python train.py --positions="learned+rope" --grad_clip=2.0 --decay_shape="sqrt" --doc_mask=true --dataset="wikipedia_en"
Each number is 128 + 32 x the weight over its row's rms, rounded and kept within 0 to 255. Layers, rows and columns count from 0. Numbers have three digits each. The size before them is the row's rms in percent of the matrix's.

# layer 7 MLP up, 768x96, rms 0.101, rows 443-515, columns 0-95
091:090177089170105146109142075129120140132100162170122140104117056135142135130112129113121086126125140173107133180096170157159155145085115116123141073147127154110118127114110100065153094135027183116132162133155145100161123132157123122137074153139078106059145094152095165101134212186156182126
105:123179104128109169092148118154075113098161138163130196146191094139097137144088160075142120096103110159090135191072138132192114143138112140194160126165148074121113102185093116112115117107075130106081112106121119132101130117202088150134135102160128145110059120167113184132125090148131196109
087:125141170133125156152093134129094120168092118199165210092051144145136098126185130119147117158132112110067125142178135105153171077123094114144167092120128091113094174180118079139079176111096158154097104140112111061131093125078121151140089104174145112135109099151120062108093146155086097144
100:074192153124068176148175127121070157108130159128135072122102145117134130118060144180127208198078084119095114083140161176054144130123121121115156120068132097129114135145046161139126138109056116159125149142140144141133147132156173169106118129151113099136129116164114143107102138115095168099
098:153153117133151135127148144134153141048115158204091157102094134123167097155083104140160151076111129143122101134112109151131100172154127159104129087135064198137109109161181210157054114115114120089062185106141155138150144152174145135104142178132120100117129157082133169131116169144101195123
091:143136162165146136120169105159103113089099123157103141124115135125178142115098123097131120108161111129183177086101103124135196125176115170166092089103072093122014185101121152079169122169112208106110140172103125150121147161120110175145149171098095178121131140120125165115081138121098166087
096:105116157089109199135197052134062137082107137191127148110185125149127093154108124112163186125115116088163171078134202111105161099077120138124123119126127135110117147134122096148133140133129143106132144134140095102103111096231139124109117105137156087081156102186081076142117127170135097096
099:084141110091097117101143138103107122061124110166110147144090065139133088134214158146111110171139101098109118142082166115162065146121172158177185139130196130068130135117134156081139173142146125063133105150150140074136099145137133150118033134172095139109109150099097093106153119144134179126
104:116083111120064176182137120091060079136178120184115162113135053123152110157150128148112134152078117136144156110107134153158134106111132168144175061115128085125127082129125203146084177137160128129141151171076137069136166125172111125090065158148157143103122162176081131103153124127106151165
089:136148127075163155127153150128142133177110052193143155110103107138097163184203154072136144146137136144152198099135085158099153147126118181160130110156120120137104107162091143081084156124165138141122089158142124067081121213111118155112141142189095080117078146173126141126162150159095150141
095:080108126115115133072096117110119133096130141125107152136135124181139136163134204112142121140099087118163177083111158118135102182165099123134149150092137119221101139119121130126178109098127104115084113094061096094146151075125162143086097126149099168131128115156147230108092048147128174182
089:115129216198091137149110112117135139103120138133099128106113126120151078154154142115118118086171129087164117159110172097114186184114101128149191139160103162111112170197125092132129127179111166177119102130150152096100122126175144105111070137157108081069112072152103103093132196177075145142
115:074180105133103132101145109142105172102117089161111185120157144163111145107160154118142169190126123149146195155080104143126132115062115150137176131123146072128135142116133176111129160158150129086129165114101078109151177118188159159071050161121149191124101100157139186066124145156111077132
101:083105067114097163108109125123133151107086146102126144109132125164122144136134137123108141094098128114171176148156215103151142135074080142141112157093128135133064100196150193108081108136108124065112154145167149106159138172101192158115131100097127069110105129225143145096135146163082097087
106:134098087135112191097218108125023099132149134156125130134153108121123130156115137143176116207126119104095111116088174115200145098117123143140165100113162146095083109138160109143107209138142122189107140107104075127115158150127109110119109159125122176074071123164109126105151065152112139142
090:078188112127149147138116131148096141082122149132112166108166092122115077158083114097149151142115134199118090183095144170174122119140126112201047099206112171108105141185111130133143139121152108085111105150134095150132111147204140092114075139139154108082084144134154154097125136183147131064
107:119131119090086122150112088149102135112127173120132125075093143142138105102120157067090206110174087148134170145151143128106110131119120149166167124083160072103107170129125194095149173095153197074094166138151137069109144137100190149108078133124098107116056100184149182123160167146112142140
094:106110133106091134095130027185087105159155134110098120113131070179166132162138123084174102142099129145153126145101100133105111129128104148099096128138142146215057133202160171143109177119112137101148102152184129152075151155148100101122137112209111116122123128102084159120058132096138146137
089:103154108139148138111129116213110133138143147170080166106035143122118137125166140111122146136128085158183151088084115153120133074106125133137201116130124184110136127142123164123149174198195102146154153125136121109155157135112159157144058100172116147145064130100081122056106127058120112121
098:165122204119154119121164117143152134088088134132119100129133080104133104109195134094167136130117113119116147128149115076081139137122090177168151109081070073151068130147105133070174125157063178119087104192195174169121119158144144171107126143111150153072092137121141174080155154128122112172
094:141114127165101161149140138190152167049158100099091088135127083153145150118118200128138100203131130071080106152185156144192163134145100126168130149117161106164102152154134150132104153121097079081075168185147125122152069177139136116090106153149120087145127149102101084119076170104135105139
101:116156171081106127108136134143106168133108162187139141111099143132188170130137151107135120126148112108147126133092181133124134119119105136089135130199083155112071084112170137099083115145147138070078124173138078098124083150134147143126000173194101124099134163174127120077089126089146144137
093:200144118152101099129102135147092103127177173165094123111140046114134132153118180096139146152146109136136132141121170159127193103058171180165109153097161090088084142180094092127130106156074117120070172141127131115099122162204120150119095141111136178139154120163113115121065078109083148146
110:131152166130049135096165106155151148072127144150113167076083107129111124190117176105129105112127149090148120174166131110182115100122083156086133162165109138126082090204141171153074113174120095116083181153105087080184139078115098140114109143133129133105135116194140115106083176137096149164
110:195183107102096119131127125156032071155130138084087126134115124135108090190105132105148204150130134136137106128128126161197172102168106156149097122126102128111096162173121161077106147145110134099106105191126100114081139085174113153126185110100093135133067145164124170145173149093102116086
117:157128119102098197072140113123052148149149139129100118139077123131111106185111175138155094125162050158127147113131142212114192099122152145124126106150087125101143184141159160124061104156139120075104082155150101128141111107111149158098180172114118137082122157174081079121116162140092178107
084:089139122110152138108110092158121123097100143088122112076140079098193084103135115129134185138116062179116122130116099131197109141142146143124091054157170118122125170165127121178076154175143178158132157144172135135173176139175109169117090157083162141089048092132104178116133161119099162142
104:135121189127150179039165087116138182105097143150098087141095072174133134166162123124175169087096074104146135105115165104161162139166117123131089088116161101166117108121107112059072122136144170115073091132127097165102126167147123119100183207135132146115114128088113166114147127129083097092
104:148182154077133096109119090197085159097154129101079127119107143155149143123165190135165128100097163085125125151086138209161106186140035180098113122107146158120104147139092157070163152089144132115086129101146125146082127132116103112132139140122147098077060105108086140097110112193137138113
089:099130099157129126162131161053109136114083155167071098126093155148161092132178121165118161130111136181132105100143120082163124129150140157150164082105151135085099162151076199119125176120115082102099072156161097098122156159107104102033138086123114146056098163135142113105166153079118120091
094:172203102128067117096119082185133158118079177193133145139119130104136140084122124128133129182076129200148132122131170167094105167138104146183131158092140154170121144150110190103161188120149124093126071122181140112117176083139122084119138154130106127120104083138055133145130108166122164085
101:126155093116140151141138132163127095141115141175064123106097129193154133156165149126157173138091081133173112088095094075097083122148154180134155093082124145083104068094142098074076163128129140150111128100178135040094114123175175165132108143158071172084155151142117119100118162124096103084
096:107112159118089133074098085150072132123183136175122145093061080123139076132186126111214072099140111087182112130145180115194112232142110134109106099116120213129100111101129115099085110112134155137095103119147146124149106095132120111134144168134130093114098124113123130115154117067113117130
111:084128078164066157098106119119085172086101176134123166137127101123189085132121157138158090120171124103146150161066150141161106143070158128145165133101142152105091161166110175078065137127100079116103150127147123108098146182111194133100153179147147155093125121158140098099119118095035132092
105:128146085099027128148127104178102130123117108151125084136124149147111097123150137114161141193134124106166139141094141112119147103117078150145125079117105155142117181157129150132099193120131113129126157153132097095120118078165101117099141125103167166129031132226088199160151131102134118048
107:111115141164077109101138109149133111099158131109094162125142108149132095165162168113119123101093123141154115198122181161156162119127127153119220126089130087108129136141112155101169168126154090130112134131150150054153157039153154229064060096143123120145087113139084144106099171136142110142
095:070112085095073130148145110140042079137076196127130094110121113121104124089157130074181146141170126130132153117169145100107178167110080198101121133128143122171110154125126143110130146147149102158067120122164120085111150138172231129157151108130103116126121101167120134082180135117067155123
109:128097195057123190073137094140070140104128147101096204136103156151076088170128146145159141107096105138097154094142160147150134104176120149108087161132102089136127137157167138157170127102165181071102121099161121103155140133166155080070129106119166116124093108205153117120138159100094168164
100:147134044105143100103164049147120172114142116131092118126125119178122116176130131078133115090101098193114117152119139132172167113111097120148137166134137175135136172151096179140099121132122128073127169212065106151093141070149143142130090138153105114108107126107124087108084150228134077115
103:152096185122060108085160056185144169118168119100139163103101090162135126140204150111153107108062139095080154136105216075161123150170119121083206142146145128127116127134130080129110134151128145151134115108132156117112107099154103119128128195152123109102122077100115092110120156070108173123
095:093096097123119197109153138137107120065073118128123116121123102135188107134164083095140190108157153125149132102156189112111135133132102154087105111194064098133114129137124142170171135097164166106102109136123165138077114143153177151138120179097126091027128137129167170081127191147117188117
116:164150123133079180112120117133109094125167111099132088103131101215145096155153173116123156152134094112079157122142150126122141145151123101163152171077105149213119202152103130149099117135111108119089133184128162096120126113171156143046066179142105100140144139150174134131135096198076092168
100:161138082127123118090145073133148157031140114131104129134138173181120127147176149079173134094106159107134091141052156074193097200176126127082151187161116103153096142133118100101109149149180100129133077119121129134152112159164105127097108129140110094106144139123121104118107200123096095063
096:188120211104109154151139133199108112124156154137137064125110137141122117115134139095186135105148097142124139155125114136199137168126123130164125112060152104120119128152052095121115127151100165146136117192114137117194108217106178123117107089221129095158107093098116125121120087127127086159
091:114164111199112159106169117153111082152063117107122084103127197156123130135106126102186154155142073127115107139104167128151097128161088121104182115064144105100110149087097132089105108119165111122150111121168087187171142165126122119124161147135087168103125161067078169151157092130092219146
107:127116153086072100112113123112086136137103116177119099102076147141156130146111163130119147155118062164166087129129147127158105136085109132101192061073173154142074158149128151155136149108106171077152078161093154120209148187132176103135073164173161146142115109187119133123126120130103196159
095:127083099068141161146138074109079089092118137151112074096120063128110132088122098116158222161144138146121145148115141159165157203127054192171097120108116193110099139152089131131159148111119152138142150097171113109078127083145119139161103188120123182117091088131121162160158122158123140117
103:099138168148102122105198085177084159139078176077165101114091087132174100101109147092148155113145146127105149139121193095161127106105141139136102060143127073105094160179107118121081148166072180164057065142168130133155138134143118110081164176110152140115079146159158152131157141101111143150
107:121116094154107172104145152108074168054105191150061135129113111110106120142113146135138122234150131145115125148117139139135130171142122136181079092130108134119076103113042157158049120132146150102076105105157100100146138137133169095144178145169096183126116128166129162120115053101114137126
105:124140132157126158110180143124140157075167123227116138106098178126080110151141158123183112176144118117125120132143102095120206182098090152129190098174116144066097126137100170103106125112109166076095106147172161112193157180146164067120108163102080116112125088126096136143118125113098153098
100:093139052150115131125159128108114187080090123179121085141144102127096093145115130077141145141109141145097215184113094124132105136094163148192145103127126115158073131110145189070092167169117163108080163130125140031132198097126117128098140148132136208118099133134141139147142126115134105126
101:137125155125118148087196115120036177147131149155132077131110126120127113099125114102136142143125083140145168174147118112222154159081094144098117096093098164135086128134109105130126172136072136113171168137161139079149175098098171133134092169178120207127122104126126182152096096143158192094
104:132166159096105218142198118164076090134170181141112152075096103155119097130169119140098190111147117102110115142069109113125149116175137160098122120132092112124117160111089148195108130138152120123143138106130087119116097104179200122092185164125155116102137169156174196139159150082075124117
115:130157149181090142125138061133116146136160146097109137101085135186120054151121111101144116132167109117105076125087133136153204206147179127160192132170118130107117164156125096140155113133096156142145109098127104111187154137143148128105044159199066125085094123145130156115110175110117121073
109:079121147095065130103145129104095159054132116160084149143143126147191095158155145114123137109162129094168126148083172128145172185115127147140150100144097161085090131140122163127039130111158146091120117108101127095149141162135172087085173133113144188080079173156136105128072173101108110055
119:140110236098120139129153132104108121087132125166138098068144126155152027074139126064109181123115117140079122092127122121130102165119146198149134137075134125163099161185090114095094172149116179157094161169148108091153150100120149121109119112107123180136098106131060095132123156118094143140
097:131102118063140142095147148184106181131133124153140135078119110115164145118163127133128107174150151157108097201113112148160129149084103147119126139124171103162105165161079125131134148147121118101125150195102148095233158147109109116130101209134092141109083137111123146032174065154163095124
099:115244167127106145119090111114104094134156139110099117102162090122089045106122131110136192173133094195146124146144147115089150147103149145164105101143118094165119206206155107107148119150088144138116138148103154150095146131205129148092146138121110170115095131160175139072135123139093165122
098:093174092144144162111089131158076146155130169140094120127109158176127092112137095060144172131044084199105118124095091146131089189139123153155120099157086174176100166113122172160109143118135114151099055093174110075147164072142149123111143121117139143109077119156152141159105073095154125121
102:068137072062071140127165113146048103117090181110094104144138083124121113132137113149138159144158155161163120166070140097193111118121121174126112086132167130077119185141083151121118212171123156124140131139165058095131114126163109137133114176121142147113088115140135133118156168090136147054
088:164168117058089101194117085197080171133142163187121124130141104134176082132117124146169169128139136124169109161111131160110089133154068192091110134135145114126110110167097139113063193108139189156183138150100120107140093123134136090121130134149120119156102094130079158089146100106109188073
115:178124149091092137073101123118104199111099130109033167107151113153175144104127120139165084108132102106125118150075192142114136132115054140120129129166163134174113168192113136140124175153141141117059139076175113125116145140142127099143067137148135134073146160159085187058108128107146125119
103:063157090090101174100131099091142118135139155144126056144129077144092079153122142114188177133137080089143085156137122146172150157107134205103145160140093136088118119194175110126128150140135086150148128073140093069167132140157205080140155141158089165079133128126098145123101103099123166099
112:135142097071120147118115115150089157110133160199109060103060094112097127162122152096174178129154110167146138133093130147146181115088113183137138129149139121136102157152129117032109188161113134114104115154158151134121143112115166153112131092144058177146112120131075186139137133117107170031
111:073137110139101134137131093124150192139087164180120149108036168150181134161157165087145113185114082155122159158146103187103135130079062158061168087112109128180122138166127126136098119113144144119098067172159092172117145114093097142085137174162119152105134112192131156113139106115121154134
107:120127128119172120064132139160113149106148119090114155114090183136084142137195102122130111097131126130124164140130220167142195132155080118158130088195118127126125178121086122102116130160155128063134149105119131099136165168192127085145157149113127074025118098110154133109091147190096149143
098:116178109096055157064122104173095194073165112142117136113111186161082092153126139116140088117131116113142140187121129112101114117153070138149107156123186050142112155183128166145135151163146115146158142168082138166202132126142128063112150154126126116134097161113140108146059170154134093100
111:109150097083095150047164141072105169064149159175109096138111121131080144146138152048124181146169128129096135111162123178160182135092147125150145144160121171076102109142154128117162116120137166090090131111161087121117143157170125134166125179141103160061067104193129137110117093165115147094
104:099088081157114193096134125129118118136066152160133102114110175113143135111133126122156171120143112206171118101076150120145120175140156195187145124108140098161117087121049201102091167212133119090089144143136139103134153093140141105135125127143125175098069126094169146151079156170109109108
053:102183129089075159110132093188078142112144134110083164102124092104082086122162107159144153157108129117120180090140179111129129158108091206146195154130157130115044161148053123107130154132139128124108112145142103097158143130208164150096124146135115102114113132148180138090094153176107188149
092:141171114145123118121083120129102090098130166171091055026091094129129146189154155113159125144120090154138099135108158091123149135142122141153073094129089132114132152124128113154110116119196071169143133125128134135135149129205096095135133196092141141030143130153168105112108122206127150098
095:137174186126098131132132114148149158097155140071170197060125150149147087145143201093180088137101132137102177171166219161145119114133135122170149107102055155127102158133073105048114132098137137125093143166118077125139103145129177123095124145130130086144155128121088081106135127166114158133
103:118076137097159191154108109137100108117131114146160114085068111155091040134146171080217133149092124163157106125178071111114158132149163158166109143196128145149105131146118142132090157104180161119119082129136088117170123104147158106114179156081105090123132105133046111121093163119123091104
# layer 7 MLP down (transposed), 768x96, rms 0.0894, rows 443-514, columns 0-95
084:137156128144129098124140211078123110174058114099177145074059125174143097107106147181081182109166125129177131086180106103137133143176098121138109164138140098110158153123130156138152164123168125104111077183158135170166162104067066169115103140137118145129148134071142125116138126126109067093
106:124081132128181124072106137091084140154177127146141127162229114126096114191102121140147153098123147157069143146139144131135156165123125158147083082146094128117073127089164136160127144051122130091090112128167183140067104154158116126118173123149161123151085133091147112077210076114121130156
075:116153118175071130105144158099186122107173167056156043143192111154110159096103135152103087137082178138134098103132057177100136118129137167138101151102108160156192201107122149148113143152126124140108131100160102169182176118151136107082152118104085128153138102105086123125154068100130117115
105:144072130121087151136116163148132066108115160143129190102129160119092120153142145101142125170104132151110153196143191164132158164124129127108154165132112152106109080089168113088130056155168127118158049148130099121099128111065100170097126133142101095099105140163171052152123206168145095086
098:115128164151128091173189098100178178096140095148114147168177120172098107140046136170104095123104063139156142170068085079096153175166127172132153113134097165146121182143083097122170064097115128116167120101136102144110159148107074137107155143139167115184110093102110088144124151130111137170
081:145080154101065114060175138114127129147139126137111125114148057118108131140132143127162105103126132128161195148155143150084073128122151143107142103146135189101179145191152112137142142118160078095115126113178171140142163101117109146070078122141145101136193104203186129070128133143075056154
109:133108136106137127100177142141144140134100112186107137136092060106097100203126143106173117107142189127097126106098054099189113119161122134205069125139144177113083153167138115100109184098140120086134204096121104166083155109143154128115101104121188149103143133133150162126141056136156149087
094:113126154118151115085161132097138083106122145183182120200118101153116124144108138107102156087170155085126191047157148093125125102123148076129102173160148083158143135182085099127140149102145150096068143074113120118153141168119127121087168086068142147135129206154087109125122201092158107139
113:119101118136115089120177132185187096097080106158142156114076203107161107107104154168124086107151117112191070113140099097126115172122142125128140171166074101187129116148133093131101148101129126156103184110114156191160202096125072117125142108163166149143150095091107105064148128097135079136
078:102164114144124145118150037142145119121124143122083134104143176179099107113220146126141120100169092145129167128074166134176084132141059078091161160127131142103195144156157113131152098112129118116120096094120135203165185116074054093124128129126112138125206126133128122137106127138120073103
091:104198112134140107097118093134079113115128153142134122109083093141137130119193141104098137097202134101126138126081098106160134130132116064110155101145142195153138095089133070154139093186121130131120200129153133186116126134125094164115109124122141120089135083146184105143172084153207146032
093:067084097148089149112124142105148131189216165079209114139189124102094153142153106166098110139121134161098179168160117117157142105124145082128109148162120177133162138083095118075114102139131097088053158158124166093136117063084139126137154095164149140155142119145101124130119176142144071120
110:161111089172149092073078124163141097146161116149135101172208155093131134084158142136187191113111065102119119122120181088139090122097122110153123196102120140165139118079101097122161111095137135084151148109137149149092087099127102049118126092117140159201174177165161140144148100158129107110
105:118137117147101081128153154145170136113107125138149188106109123166111137103114088126084125075146118145146166153106065069105109127144131136104163145183096087154131159171084093078119113115101187168153126051219136161149107135145141192116174110151084150179146110129109101109165096057109108162
102:090194091101165189135161130170110136154141185193110172162131157137117130119088116085074131169162103099089145155100147100211114166068123094145156145156153102118138059132121095099121172149088115126142129115156092120160108125136053184093131110120159169107104162141126107131122063138127087115
085:154123125112150108180125074088154159127144089131167144145160201116128095196169148168155125136143109145132140119136106101096123165100144153144100081134117170123075180104121087088152128136111117145157167142205100148088104091085063087146081096157118141131150095068129153164171042118099126167
106:177185171117148140134096126097183145146106120175157154154110119111107150127158132137142154071080128109140099180110102218150145082139149160119126126125182155179128105119142136124096167104112111085077137074108122083146103062134120094053105163124128162130077052147083161145130182088120115135
079:129125180097139109188153173186145128161107099103190151097097168118172137127196121126100094107117068145119133123114127063164113150131119055099192079106063091115126140145098147167190113136166095119160119111140164162091155145098103081108104037122135138160107099141162140137121115117140100124
083:164157119141111068103141082113092129133154114132140114152164064131151122185113136148092153103078161155095146163174163069112186161171130096172105104112119118158136075112153051128081140106109168111159081106133147162098070153197108125104103172133096128049155162133172141119152146173128148133
107:101138110094154071131186171113108143175160159191122140183118119072148076128190154096116157130157131059068133120149148061126088071119107133121168116190105094159107071092160105137143155174145138108113113133119084165081164141179142154123165127130084193128131100106141111097119103119145121154
082:163198119117176126083142151152078075134127126168114106072155128107118084144126145141182129076163112111139138116105106114102129194085199092112092049143109110141156119090093144150159123129160106190088119155103143137090136135115136115179134181085105152084162085101145218118170118141137133136
096:202145084098151165123153143142187088165137172105067118142111123134089066082049119119115108128085088129081129177147147136123143162177152155178225139106134122148156101135144131101161090115125094111163100171124096154139136110144035106129117068111135114140153151098183129136121133125148129138
094:159176043098093171134122129098109151117149094144143077078142119130159176200110098130118147135099141116064118090143082115181113153074149122144069108160101137100160128121163126133134168148154157153150131089136156145128110121159148114169099156110195108084149138047163149084128142208091113132
121:166121119149133103107163146148155135157134067132110136176124178108166200170171108122084173176124097157156128107189131109157149147071103103139105170146099148067154087146085111101087117099116138099140135165122083175135141014102093099093146138049113123122112121135117118140174106159155137125
105:156141093134127119107113138151097189185093121095153113140162179094135108136149146108112128088173117189146123150113186119160200075174141138133113159125027121149174122078132139173140136117159107087085063153148105160159126141120127124160079073077063101138118126135087130150124179111120132085
114:041063127130096134154078136102096167148175158133114108134112125148151203177109081139092148153184107154169159144093140098127147127119100163159121192148112112098108167087125086160114102093120126093114108140113168154132140175124084149171149111087067138099086151140128063126177168163138074127
078:158141062151125097107127174150119152137118158112154114181116160142064103102105077089154073074102121158138153160109160100162142116131068137171135152130135165184124073168120095166127141133114101094071106114142121144163062128222142108157148105030133150118164146143131092174125138119140121114
110:065125128152108136157115123101112147148129168121048108111059093127108101108108104154124111166199132131061123133150129195129131120147169117108065140179159156176180070142151154157113132084141181119136133155104107126149063121074163168091119103123194144134153140120101098081099139170179129126
114:100139133094160126107105132090129136112113169083091093193125096114188216111097110168108085123133112170123120097149144120142070132050110146137111119131086140143156125085101126153142138165185132140105177214116134168178075128199131094119130160072120122090169115114150110166135138163102087118
080:121109135124067130087118082157119174096125137183195140155177159080116183074128081095140123084161171098193174223127122114106162095165109125199138090089159113163106084160119105126155136115154106168128181114132111133135121106105151167077090112134110162101135142111071142108114140136138118113
087:122114131183123116088109148085142061169159153103162138160116154041158170119109149163057127123115082119103112074111113158066122118160165140133168133051123187107134129147112074077087088119152144160137150157108101139187145139122116140104146135123170141160119171172134071109141181095151138166
110:149114086131137129128127125152070174127072187086139101132157130093139089162094118123098109131122136136157141150111119097167128188063103091108132150114126155163157139222116159106114095113104145126116100129128084152125132112098171084098084112163152047187082139100174163142121113106207195152
099:146159131115153116103159085125108112134130135164160126044132094097149110135129173124154091136177105128115110108181078182112111133141156139123097114157122132142092113170096190207087167077109176066118072095122124135103107175154090086128140114149062143093170161147160201117145101115180147108
131:117156141091136087060155148135095125121051122116181127175137090138133159076120146128141184093158141110105145092111193099190118111135122154150111093185158181061153141173111124193084108111135206109074084125134163112112090127137182128100111154123155116120095125140130069137145182125130122145
090:132101184162163144144112129130124116155123066091166159176152110097100120148117148108088185113117148119085123147132112190121111109198115089084083111169083157116098156136133166154179109144063135099116103148160110057131101125183117111116116086171110136128176096105127087142178189087191088156
099:078113065145173099066158104139145121120133102088080120145183109178146136074136115151116129144127177133190161121082122097119204139124143069105144136153122116089193054111087100153096077109187192149127118092153110119104184141134113113137122113163167170150095186125101137106134107120146115133
094:083142174168132119112143102143163118129126112111107077172089122171078131112160120066124086111167076125191104144186164142127162142165153112102121132176170083156116149062103146174126156147130151105170189135097109100131151055159122146104096117100128106174052148148180147086102161079135130117
112:158135139163178111087101092116136154127114099109130156069082045110137125120137153058144136130098132095131147093124139131054122189108093184146195073104126217217161109180163129140172134135116127141161078128162155141093123086119152147126120119123102105128153075129124150152132123167108129136
092:137074145151153149164141125104124122183152145133196035177174107060124163109139121137075056142111103117147130119114126085109123114143145114101141130153157113143187127110108152099154118157081091092176150110157142125074140196091140155136131162071127113145127120089083183175086167099100151089
105:098117106118206143167069130107071116148140142085106124105133143098087140142150125145074134139130131129100196165116133175119185156105115099186108133138164088134160167122156130147110067117102081148165114180124069133089069127141139171174095074143140115141120185081131188097081122152118181103
085:137135154102148121113092076093146114150166140146104083137125127150088193129138232141129093169114140149103112157100126141152106070162108112120103137058118182164083118115146135117159126130092135127161120093135066143159132107124116147116124045109098130200137191213178114129085106117134086124
138:089161042102180109129170128100125123104091183181128154132136108122154163156144087131130120167114113175083127112167098112165139147094129183171056127153161158132136117104150106085146129107188137153079143117096127159068098154124187119159159130097076113066096191089102127149117095150115149169
105:142144164066165145165138126095155044133085138183111146114102108132126122150077158123093108106108157108099151192151107162109099177129142095057142112147111112097075150115114102244157159151084135091170160103093141153121145079093128106100171150140136170154124112135093143144120114152096124183
075:189132115103174105136129169092124106150134164136138143148072178064122174079077128173095145093146143170114080097119112184123152143114173110081076115137138124069179128165143142127158153107149152154166138059123118113115186118059098109113123173093109130146107068137152149146183117129177124078
083:145080156085158166152134094133154123105147149076123130127098065128146149131136142091114051146126138094084143091130136187173144106143126126103132131126170161221120102139120109175149121085160204187141115154148142088139192136114102095209098083136166140073097127108132105106095165093111103153
114:116140093135153191135156088126130127165107176098132151107187162115091162104185120140097120097135118100180152164088141059104126125124119121147119141118159048134180177161152132105108083125107110174129142133164115096131150130103131187105115058168112092158093207057125101150110144056143120125
103:164119140157026136104100174110106094115145105156162121149169105075118158121122154109114090098166116112158125061153171148121168103169142109160076147154116094138099087063111129146145149163150096138130147133086165186076116116115127056141145115059153150147155119191191122121134142174171111118
111:099116101147148188169177105127097158142137137103092094163083153173101100139146147138054137078161175076117102104109186093143099100092148123102212129127084108096160110141172145147108168091116161152158099093133148085135130166113150146102082160131158157177155083145153122094188163101115072104
107:101118106096142160173138148116147140086156135159173141190173140054109175086094160129133147100164134148110133106084136117088104105114240053110097122156169141103107161173160107107175182178107079120110124111127152149149098109121116120114106166132156053140141126162119170127102118115122118066
111:111065134122105150152172092127143130128154183116119130127095134117107150154045141125169099128109165127137163117058113151162101130113195086115136127105158139172174181178122136093082091152107099188110095098027073107173127100140118105153205150137125169129095138116117125133136176120094117109
093:189149125126115072060179171155139103196182088126142173119131125097104103103169155148099108116112044145130063180117179112148121105205157109103137164147093100145143096164138080131154138151129082090125145095140127127184075127098121120116126112118127164145178132168149138093104156099110088165
090:131126083139108062189172107128106122132147161114095095137116133102101111161133138063104198135155128184177148124129150100095161084169101127168066090097163149132123085148176154165112107135120208127127109154186149141162078107137099077145126121083138100092102140119171161110082122117069147180
107:156137154152127151116132186111168096128147124095112158148108071167086109109133059119211169063148117106106160115108176184165157140164116100087079068135104151182148113165120121156134145133148173128080122105135148159106081149130165166071101104073145123096173115059159125100142159137115109102
118:158088160116163080118128148113154126205191144130091158098122144121126141133112047144135136079116113168142155098131089165122157039132158102108135106136125165112095152131100104123122105140085093181114099151134095159214086073120099134090143129120095176151124103170147055184151159151129124163
120:112170118132183122083122148131110150154112083108105131144134186115143086176132077191215154076077138167172102117098109137078113125093154118101158108132118147133109146117154130087146142134194111107076097105173121146126141136191175111132148137143133120042103113149187155116082113083186104115
123:111140163118114086157085159106196104099119132130180140148134111095134126069127109124073163131157103137106091103139064162055058127139155107127029142141170162118127116140120153173099156149137170150162104175118145135112160107119141162113098106131103139206107122099118081196143159086127171163
089:124153166131096088151135041119158087177128088078080136162161169145112141107165114126150179131072161101104112134137131122109107143164177162096152125068096157076111120136164108078143141117128139141104167078159145156116073173170119137109124098154196152166170080149144127168079130097088104074
093:129155156099104135151062156125147090146173177146136057143218175123105130113117159121110111139164120149145150130144097086111132072162184122100101111105141134122223189135077079120120053118136111124110134092057148180138122110142127085158138132096195147150136108145121128084126140123114113165
090:144144107109066151110198121163146155135123139084185120110108118118125123066160141186101087072129153110113131179111129147120170099139152078080090110125162114069140142148131128169132138155087117179133200135132119105138121061140167096151140125200182101190125151103073119108145150061125162122
096:115158128097181109049175112161085098125149057125123125126145084091126096085103127102128143178145063110148153146128135110181148073172114121161162165164127093135132164120101162160092125134151088109096076068168141178122121176163123140143079119114097127164147211109180104140122157087138154135
080:117113141134113159078137164085118137221166132140200139117101151094108149163133173117096107145177105160100099125127148149168145090150163093117177155159064138106098172147154132034160134130112124085081147121146104111164119082153140140125108045130122072163136162099133083131160165139148111085
116:203159107147064080171109116104094165130075173121084154077093166062123171107115125169149174121159165158152104160110122185094123111148065133151124134119125134119137087099141103211140112185090185139132062169088156118190133127100126137119095130135161122118130082124115124149159106122111124106
118:157114140128184142196091133111044108081151116117086126115147090136085123126144120185128120139147109158140198125078106103125110119109130116121061081116146063186111109194118125107184122088151080181194110116135117133138165136098180165100148154128151130165105159154077109142125155081136150163
123:175139161093163085119106178063171136157113140176137136100113073123160111122087190088145107151199070142095166154129165154139128126134169170127091115115078126069143207142171095130098105117114221116123091105127105109132092106117142109148125137088186126099115118105152168074140132108111148126
111:145134146152145128129156116072148094086150114138111158108100140124106162122187099115196196095154142171148055080163075105119131216107068135107114147178123144121129116172145103146162119070121116060108119115103128140126128096154068110105156146109074149153186139109064157105102127130132177140
104:142123073156165142108124185137135156160113151135079145193176182161112142146125111104105106115135145150098101187122098074135157076140079193079097106190064121149173130136089163098085125127132124096063149155065125126086097100176167176100127163119096157119094137145155128153155115088125133104
095:126070135161099157175114183135108154171142120125142106117182106135130123136069138091109145167161164112148093158117162105190132099074133078090146144109135151151114111092130135120145091081077190146113153137220189057098151124084141143131119125176101128163142092152093126110202108128092102090
116:117130095113040113125096108119105128120116215123192139091138152172129181085154079113046139094090103168122126147106168140128106116141183182153145138098113074139175157163140104141166094116085159180121136129111121105133136077128135169138133091167143138169096140213096088106127119116127094128
106:086120125093085129076115110119100151151061142147177120150084123125097164138147156088128067106128091073143112146156108169139131141062098146146114122161149100093137147160173221115108150167133127121108167134115176167116183072096139132131082156083171110092169123141194110154175168167122154098
024:142103018151130167122038199131128145160106095174140146123132151056153116116135112082105105162128162185115127182128118103157077131109164122098152091092095121101134168149139177167134148121136195119128138131130125160106064136099147131101148096107175112090110137148083181136108139100109145168
089:137118100108185107120118130101174172101158116149164121140087137104140198100139157109123102100114094094126153115141125188085093105121145109092199172099090150175089158110074137178099140143131146126113110112132089087150155167165155133121137051146106090200138143136143055107134176081054131149
092:087219079161115112081145121119116127154123150168108068158143109182080158132159133122120111111142137064108151108098113099111138082104095046135142146103117152152150117194120131226133084133104098152093145147090081136132139132129099125155169114129194138168166146101185147164094104145115113095